config = dict(
    d_model=256,
    n_head=2,
    vocab_size=2048,
    activation='gelu',
    norm_place='pre',
    norm_eps=1e-05,
    positions='learned',
    parallel_block=False,
    init_std_qkv=0.0329,
    init_std_up=0.0329,
    lr=0.00493,
    final_lr_fraction=0.03,
    batch_tokens=[32768, 65536, 131072],
    doc_mask=True,
    steps=7316,
)
Each number is 128 + 24 x the weight over its row's rms, rounded and kept within 0 to 255. Layers, rows and columns count from 0. Numbers have three digits each. The size before them is the row's rms in percent of the matrix's.

# layer 11 MLP down (transposed), 896x256, rms 0.0374, rows 435-447, columns 0-255
097:126130119106165127112153128153159133140112139111144128153123101149125142127106138152101146130161148130100135135164090111159141148142128120115117087111100146126134131108135109082116103104142158145145132123117160160115160088120136194142162139088159137147120105156183159134082160159145107100140112110097145136141108107121096167123118108164121157097136121136131146124086122147128099105152144130136160143171132094151113122103104121127131128120101143130113116181156115158124118128124156098074082132129169100137086153129138120085116134076098137186098125147158134147080156141137090131078116117111141099148133098117134120129176117174111117161142132085142135123130133137121078133096118137138150111120153081106128093164086112165126107125141145078157106138140124115192137122139186
099:150115131155149188120190129135123120147149121120154096137103153123137117102133122080138108114099126126139127100150093166127123097108126124135131140124125099130115147178100141176127122166127120119110099145142130135150143113128175143122155087166128098138089117176135131118100159113139158106096174094144172137087104096122122147127150114191138136131115087125085131125095134099144133113144109164113145147192173114115142142110090130154116105136106144119170111094083130171141145124116105127181140139126131107121127117121162129134171089154146102123107083143134167104118094116149153172150084103137152134139147123054106121096182148083124110113112110135111114117120120135120097116151150091164173082102119119132129130118102139146120101108129123118115163137118139157130151154123138
100:140118186111129134124099105117135068118152123111152111162101124142142119139119138136117118130126137127064162111117124131125194138139120127114132141113124124120159104096109134180161107144152084132124088155137078124157157094145149116127107135080162146134122092142094146131135113174129099088123098107134092143112107161115089109132144108171117088159115137172158155104116157139136176127152133097111191096119105165171145086177129104105118103168125092149156134082156133133137107153122106124089146139094099114145155152106114148125125141116123127143142182101137145124163137131126111186104131148102151125146126113112080092174110081115143110126148116108115158144098140130098125148126142147148123098098132113143160127110109137103114102153163118138136107158121117162135140146162117
091:128105135184074175140121136133108128149136141148106138137129106130122105141123127110159125103178107102149119124143063162131135140123095106144111079136113123128122138148124169096144167115107125115111101122087104134149167162144137125117102097159134120112149079160116110124096147078133112106128131185143097102120125091103139117123080139107117170132127123124134168153111137163097106116178107163175125095150133163122105155076148126096128134123142079180143069130136151139175130096118133121158127092143080111119143158110129123127138126142122140135105120108114123147138139107142192129124144112163134111114122157098168133153110134157144158143079134144141127146092149125144144098151128179128115169124120126151139166146114106110125098153093131118145136141144110115103082165080114
104:122138083144133119123091137153120087127139144100121094106132105103128096130138148170114134155160147147126130124126136091117143137119109188133165107078137116151151104131118170144164125103136150115157132142135133137112164103093127140119171114112117106131145156145171122165115108128164156145101163088125138114128104082152120131133166144108119169118140157140123151135136086153196106105131128059129126140106122159139109113114072138112096113127147148101120128133116113159130104112115149107089089135127121145135181156083179113117123087089117151149148143075139109146124133158096163147128144157131132111104118089123109152117102168100115106152143088140077087157109155132148127122126139132151146149123122114135121152120110068088101136127093165164089135134167140119142145139112172
097:078125168164126139098124100116127134119152107162140127115140136129102098145128099163114136115088130070161099140142162123110133130090123134118112153126137126120140145149086123108129087107127097134135130128142116129111169117151098108112141157124129157137150118108156139104126169122135151114104140099162104090166158110141161152173155118107111097127116117076160122125118131167136052138076135107139115100121167131110081152104090141151050109166137108127105145118139182088108154116134126110124137093149125142160154140065134138131178156102131150132112143100124127132122172109148141123153120108139147102173176127107081128105156120163127130091103153135147142131122078151110119131139110123126132145123156109144140125068139130133126157117150128143188133158139130130150157113154158
094:110105093101167156141097121123114156119144120168106142160135101166129135176103111122084111105174130114129123154168160138142126149164115102126106128103150153098105090128163112088125138126137137163096106139126092132154172138169141123130117150106140109098111079099099161145167111154151129150146131166141154135181076105148120100137161120154163118147105135118111112141115127119152132155092166113104117157138121120122128159134132114089119125128112124127151123131171105083190151157127129118118120149132130145089106138129154162107161089099138194127168090119133128136094108147141103109149151109131173083112123144123130113117110139137110095136110096132131159139160131110167114108109102091134058128119105112137124128142136146119058133139095154157102114149081158113119117146101134
117:117098136135160085157040128115162115072122134116140135155133186127101135069110149106111166124153151092149106164105110142114134103171138129122123139129127110126103097153116126102097130124140115139172143148158072100162174152173130145166145134112091110112136122101133104154096131117104147122150113112127120146119133145118111097133110099166126135122152124154148146124105169104147129172121135125124118132137099091154111140110164116123125153155130104067122146133171110104113120177141103154109125112160131133146122128158109113162121151099122141116135142125104124161109104151137149135134112155139106102146145156106090119113114176127113097122105115118118107174106124135116132165085148132112155137177108129107143101155143136113140167129089149123130147089116156109067099182187136
110:149138180123123124141088134118138113148148082117115099077155137111155142078127176104102119138131112141094104171131145121143148117184144083121153121131134077148101158119091181131126107135140110135158147115099162121100083100105109093128142141115082126164119110144164149106156110114107145110110104139151167112180126140086167119124158070138113133111133099151173146117119148171130154150079121140119170112131100132139078099126133145096135116104127145114130161105138110106126111132176118090140105126140105116122123166072146156137143112151159143134087111115136119134170128134136097155140135139131119159123115110062126124136129115105078113137153072115130125129187157166101151123121145130112158121150154119127149142101150144161162102126121157147134141141148107140132153130109134
093:103114124122110131126126110122123131132098163131125097136132129158076138117117131138131147098118130159076191093114102127162095131149130141126096112103129106132125101124129126192140142153101120136147087150132109142128128134133159102106117129119129118178151122167148129096109175110143116130122116142098119185124132108104102127095112081130122151084143130150160151108135138114119139118167197107102123082140105153130149128120128118102113174101138141153154140110133110187109143175135171170157128108143185137123101155089151102125156124141117088148082146196137146141106115119125166157132111119152087135097110103150109172131137082128114118121162126089127126108122137122117186127137141103055109106112139159157125123131105138151098130135141083118108138127133133158169110117156135
102:155121121165169154130142140160131124157123172156178154161135125062107142142136116139133111165146120146137118102138136111149104165123167159110131184120113113053096122108070145124112170169139102123124094135127165114163099111148108135128165116162142127158143070147123142096087137115092158113090179109152097096120137146098145133114095103163143121104164164101116117135093120129155133123164120123117128121127108090123102081123121122132157154140121141150178153092152120086117132145115156116156131178096096112150103132112106147130169120129092142118126075143093099112118143114101113110139122153128121150164151097085149129154140146124145108130132103147146114122156116150118133093092123115165127098136111109120124131116112141194148158103123105122127116136114128088109113134124136
102:129157110146107110143105111108103126134126157147148092116159141124139162108134086129097132080133112155108143122139174156153109078184122149082158181128116125113162121125122147157113127122131168128112102110111147123106119136142127114153110108103136109188139131117122136121133143120108118063107139179151110156091117126120130146099186117072184135094145140118138139120151124113104123178135171159130153121109124121111142097123130129136109099163142155093119147115160092133143146115118109147126111134184143143122114092172121116118177153136116140102105118069166141162145153085114128120146176098142110092136157129077121152126116098145123125164150117125104168182137123105129161142126137142120142094130130093084143062102115139102112142114122164143121109108097105122130123123110107
105:147170134168137108100110125121115116151141112118148131132139137110123127124143154092097138118116121135108107102116145140113163120100116140153105129099111164150158145102124145138145122139097135133140117156137129141112144145129130067185119068159130132168110136128086139117140071111137132096127131109119167086123134161122152106148151133127104125123073092160158136132067173147096119119182114092094144111104089148154112140146105117123147115142114156143064152145156116117125142135072151153124163162157141131107123156153143103130144138093119108156157127134140103115077141150146091126113108123123128102186076147119140189127169120138140076134108105100152158141122122149118105120092099134146171146156140094098129111095134128127126097105131132128120142194127136159155121169107114
# layer 11 MLP up, 896x256, rms 0.0741, rows 436-448, columns 0-255
103:126092116131122096097125140170135146147144111159083159106138114094150127143137110130172153116102137145176097136100127126101131152157137152136119106123137107115115158115106085122129134080118096117126206124104126113141124123112118127134151141127105149105136128140106119165138170167118131145101114162092153137135129161111122069116100154079123058128129126172146118161175148131097148147103134124172163096133146107134145111122134170128124201135159126168100097142126155140117140111133155110127066104141131143126144169120122129122089120204106108149102125103140128129132153108160096124110135157100103095112127108150166139128163140165128140121146169104119103116099136162124172138109121163086121117117103130137092131113100135087079163123148113125129137113142143100103118136117155
104:098208088128144151107119115122140137131113081138078126094132135163127134123105097136125166109129144103158132190086124115101135101185106134137095179102079111137116154112125131141137122157121159118145102102137120149103091101131150148131141156140132150073147171084110121122121129146133123135127156134099123122154092114136114161131133135118149144103107130119144075119170130107123118121139132163136111136113152122151123125116138146129098153092126145136082158137109122114168117172159175139167116156117162112121085129123104119116144116132101157103140108170069114125143093113137098137117107107160147102079126107112095124147179135173138157109158148132103138141138110119143126109124128071112124167131112154095169164128150121094129128165119152136102097098126177121105084138110140
089:130106126154093085147163165130150128116117144145126098128107131125105154106116129164119178138130169169120166086089132128119111130152178135136114134109125154104136145118143116139170119102159081099174136128130110118111131131126067140107113154095160141144085103116126150156150119148098110138091136159089107146127120124143100111139159074155129111140135118140155144100161098105138118104127140113140139116128116133159175111151115128166134151094130154121126151148130096132124109124110162135097143152107193154130097157157108123108128135099117119154146113121187100118155142100152163131144141153107160177065128128132095118140121103121084109191123138126125121136163113119110105114097108111099119065161147142136147124120142164154154162112139098139107130111129174201131123102121150
096:091100161082125149127141111161142173086151138132094126178132155161089124161095110182128068129172155134174140133129147162130095148135137135079120119093134112114116139108167116067100087140111134158098111115119096143164135120098124119140088140148120131164098123144146122127120155129123104121132105155133109172101131158141087115127097133160136106122119151124166115088155173092132129161102155158139118089097131129152118101101127093141076132146158154107107112111139116129159120171133117147142174110116141127096129190164164152142102142131136079138140140106112117112128143115097117082081134085129160084156113157121082124153133118152123149156119171141095146136131137100146136090128109115137137109126144114164151136120126143122131136158127119104141112129109098141145128149149114
094:153121112159121112097101156148160164071145145162122129125093113145141150145110159120135117093122138096145140110169091110095152136103155155127122146088148107125109154140127118087120133107119170165179166100105143151155119131124113146126116143142149118154094135127152139132106154169099154109149135098152144112146109164120127082115121112142129173134134113138130146110149142104132119153073151187131130153131151109122101116150151144122141098152152131137141149120125157151148107080153143179113112148130176132122115085130151164114125148109127142110081135111088123119095099088105138115132098118128146115137164131142100140084141140147151101106103146134140122134151115103194102081128116103138140125107130173063149119087092112098144115068121138079156126156094129171117136103159112
095:129118126145117106105131128107137124121131118117142101099155143102129131154133138103144121134118149151127119146115090106143170105110145131137098098184144080137123124151124112097130150105166127108146153171164106116114101128110154173155122126094161130144130174136089102178150119147099135168130178182133136138076143107166135170147150150098088117149103163115154159161119110128112132106148121097131170144117129123136139147104144072168179095124144122111115149145120091114137063134112114091121124103100135173147125126117149112131111148161113089100137151107123165076145102108156129159122150157143108146163130121065113179151131149129125076100129112100146103099164127162139140106138141124140136176125149113108127149147120091146152132105111116116096122102169140099157135085115119
107:104141118137127160155128135158099112073104110162139103136079122149159144134135120117125113165117161097121100134116109139156111111099103087127157115072131119113108120103096115118159137121127106127164109138132139143114149130105123134119118147123112132092107098130132133118137113122153124194128123125128129093156143151121135143158119113133115130082163098150160114152105095092068117153138120158145119094125125102137130127118097155113137147095140094153148121131094119131167111148113099147161129086168135063115116122144093144120133179135100129184154108126113125109113125132133146135074152148095071128112132147103127121129148174147176140106135164111133159134125154099103112156169112136123153124119156073122153113146169140106168089150174177126177093099147100161116183144131144
102:142116148167156134120144143139117145180129143142108172127143132119123125170111131133125153124161147102134088107149098175136103126086103118109095146223131150082111093160112158171116117138160111151157073133143146129148113119154126083108138145113110094118121133115118122114161130088086128143119136163121176135107087109151109180120083105103136107143172110146127112170089128123160113116132162128129126109091140133145155121118134132172132151091101140135112127095112126169135160128138108132130122125154147164145173125091129097103122131111158120141154104119168167115125122112185107132149133152091138122109130147133118116090137136122116086104065156101117134121124163104144135123118117112134095115099117170100103146088114158071169124141133156111122091132132113123163140127109139
105:121168142132101090125107128183187099151115130098100161151125136138152142129115169135116125121167082148087127166147117141102153139106147134093099118132126083113069122146116144069109140131129137071091173104096152084109137148143119151127135159111120153110130116099119156132125151135136132149079108138157118110136092095112156139130121130112117133143141142148116104138136108111131129111108103170133109135136136122133070120113127149124091100148138136128109126124130098099169081094152135138099120160098098135073143126145120146133118104119174123106169117093153128105132125179133150119115090148158164194127144137185116114191107168118122103131105141130137157147149122117135107117123112155142147175141126124141136120200146153104152118081113148115134157119109130102136152098129120
093:092094182139148094129138076103151155101082115097113123111152129122130140121137152137137143106104130139133078142174127113114152127147152134159152150123141165150074098104136101143158094118142133137122109160165146123112132150126156145139125139156125177114143177090112122105177150143132129154141123105115156111092118165163110115146142146138097110123114102129129103138157156131094127125131123102151133134105143176125142076108119101124096141118143112140128134157111085189113131103193066132104143122122135146145122098154122148062102129160134104123130146126143091174129147161188135076147091136116094125078114143136135095127126121099089107147136118112101189124122134111094132163093114140078153128105140106119123115149143108099155101144122150108120122139133115116140142151142117
103:147092136121107133126157100129110133102131145155138117114174069167139111112091124148126107125154125134171139132109129112139114141073100122115120070129124138108085117096128111104098115140111116108128122179104154114135145162100142190126152145144139146130082109111132095127175165116139108133132129161085120153146144128081158180117096145121129112129099094197130119150137141120133124107110147109122143116143138124110131136160089117123143158102122130148147116153098129141123147096128120145123087129118124156156107167133122122128154113074080122132097111150104102070108137161152146123134116152150107129107129118193155120088126127149115198139114126137156093126110120084135118129152140094150130155110129145181150090157144155116064119123134140145138152095145133097105169123152167
108:157126146142169125065095129151115139155096138137107145152144147106116140091151104151160150138130102117118173127138134136128122108109136109163120159084112137129141104153124133132147135084112163136126124078135111140153140153145114113142128150107153059129117122142137126132152133121154068075104151173097113124091127123112151150121124111117134138124152132109091116129176162147118103156150129129128138064146156143139159134118128152133121119122150144170140142115120106163109118151173144122124119117149112111106105135156133167113185115117138123093100098133185129132169109119056138114107100058122164132118088092107096104125124132170117113144171193137173123107116110138156127078134093108122117132148079112126166104127143152139152101150126141121114137128109138127114163126136084
101:078158119146120141150162113141118146157113152105116143078117112140118125137085164076100136097143107160099187093114111102120128113159178158136157126131127149128112112131120108114121140191143150123157121175129139105149134066136155095117124137153124162164146166142146139117115141100133129131113128119145132129097129117151112088129149129110107124162167067172149141095156144121077133128160139142127144127145133135171105142146148131118141140124103155125103104164089156090133136122136150110162089077094123081148130126132111153153154163145107128126136159095132121118113147110122126110132078040121143096090186156104092132158155134107161154115103116129127106112124110127163131118126146171143118124127145130148150109134089099151141120145101100105077134115104128118136130148132135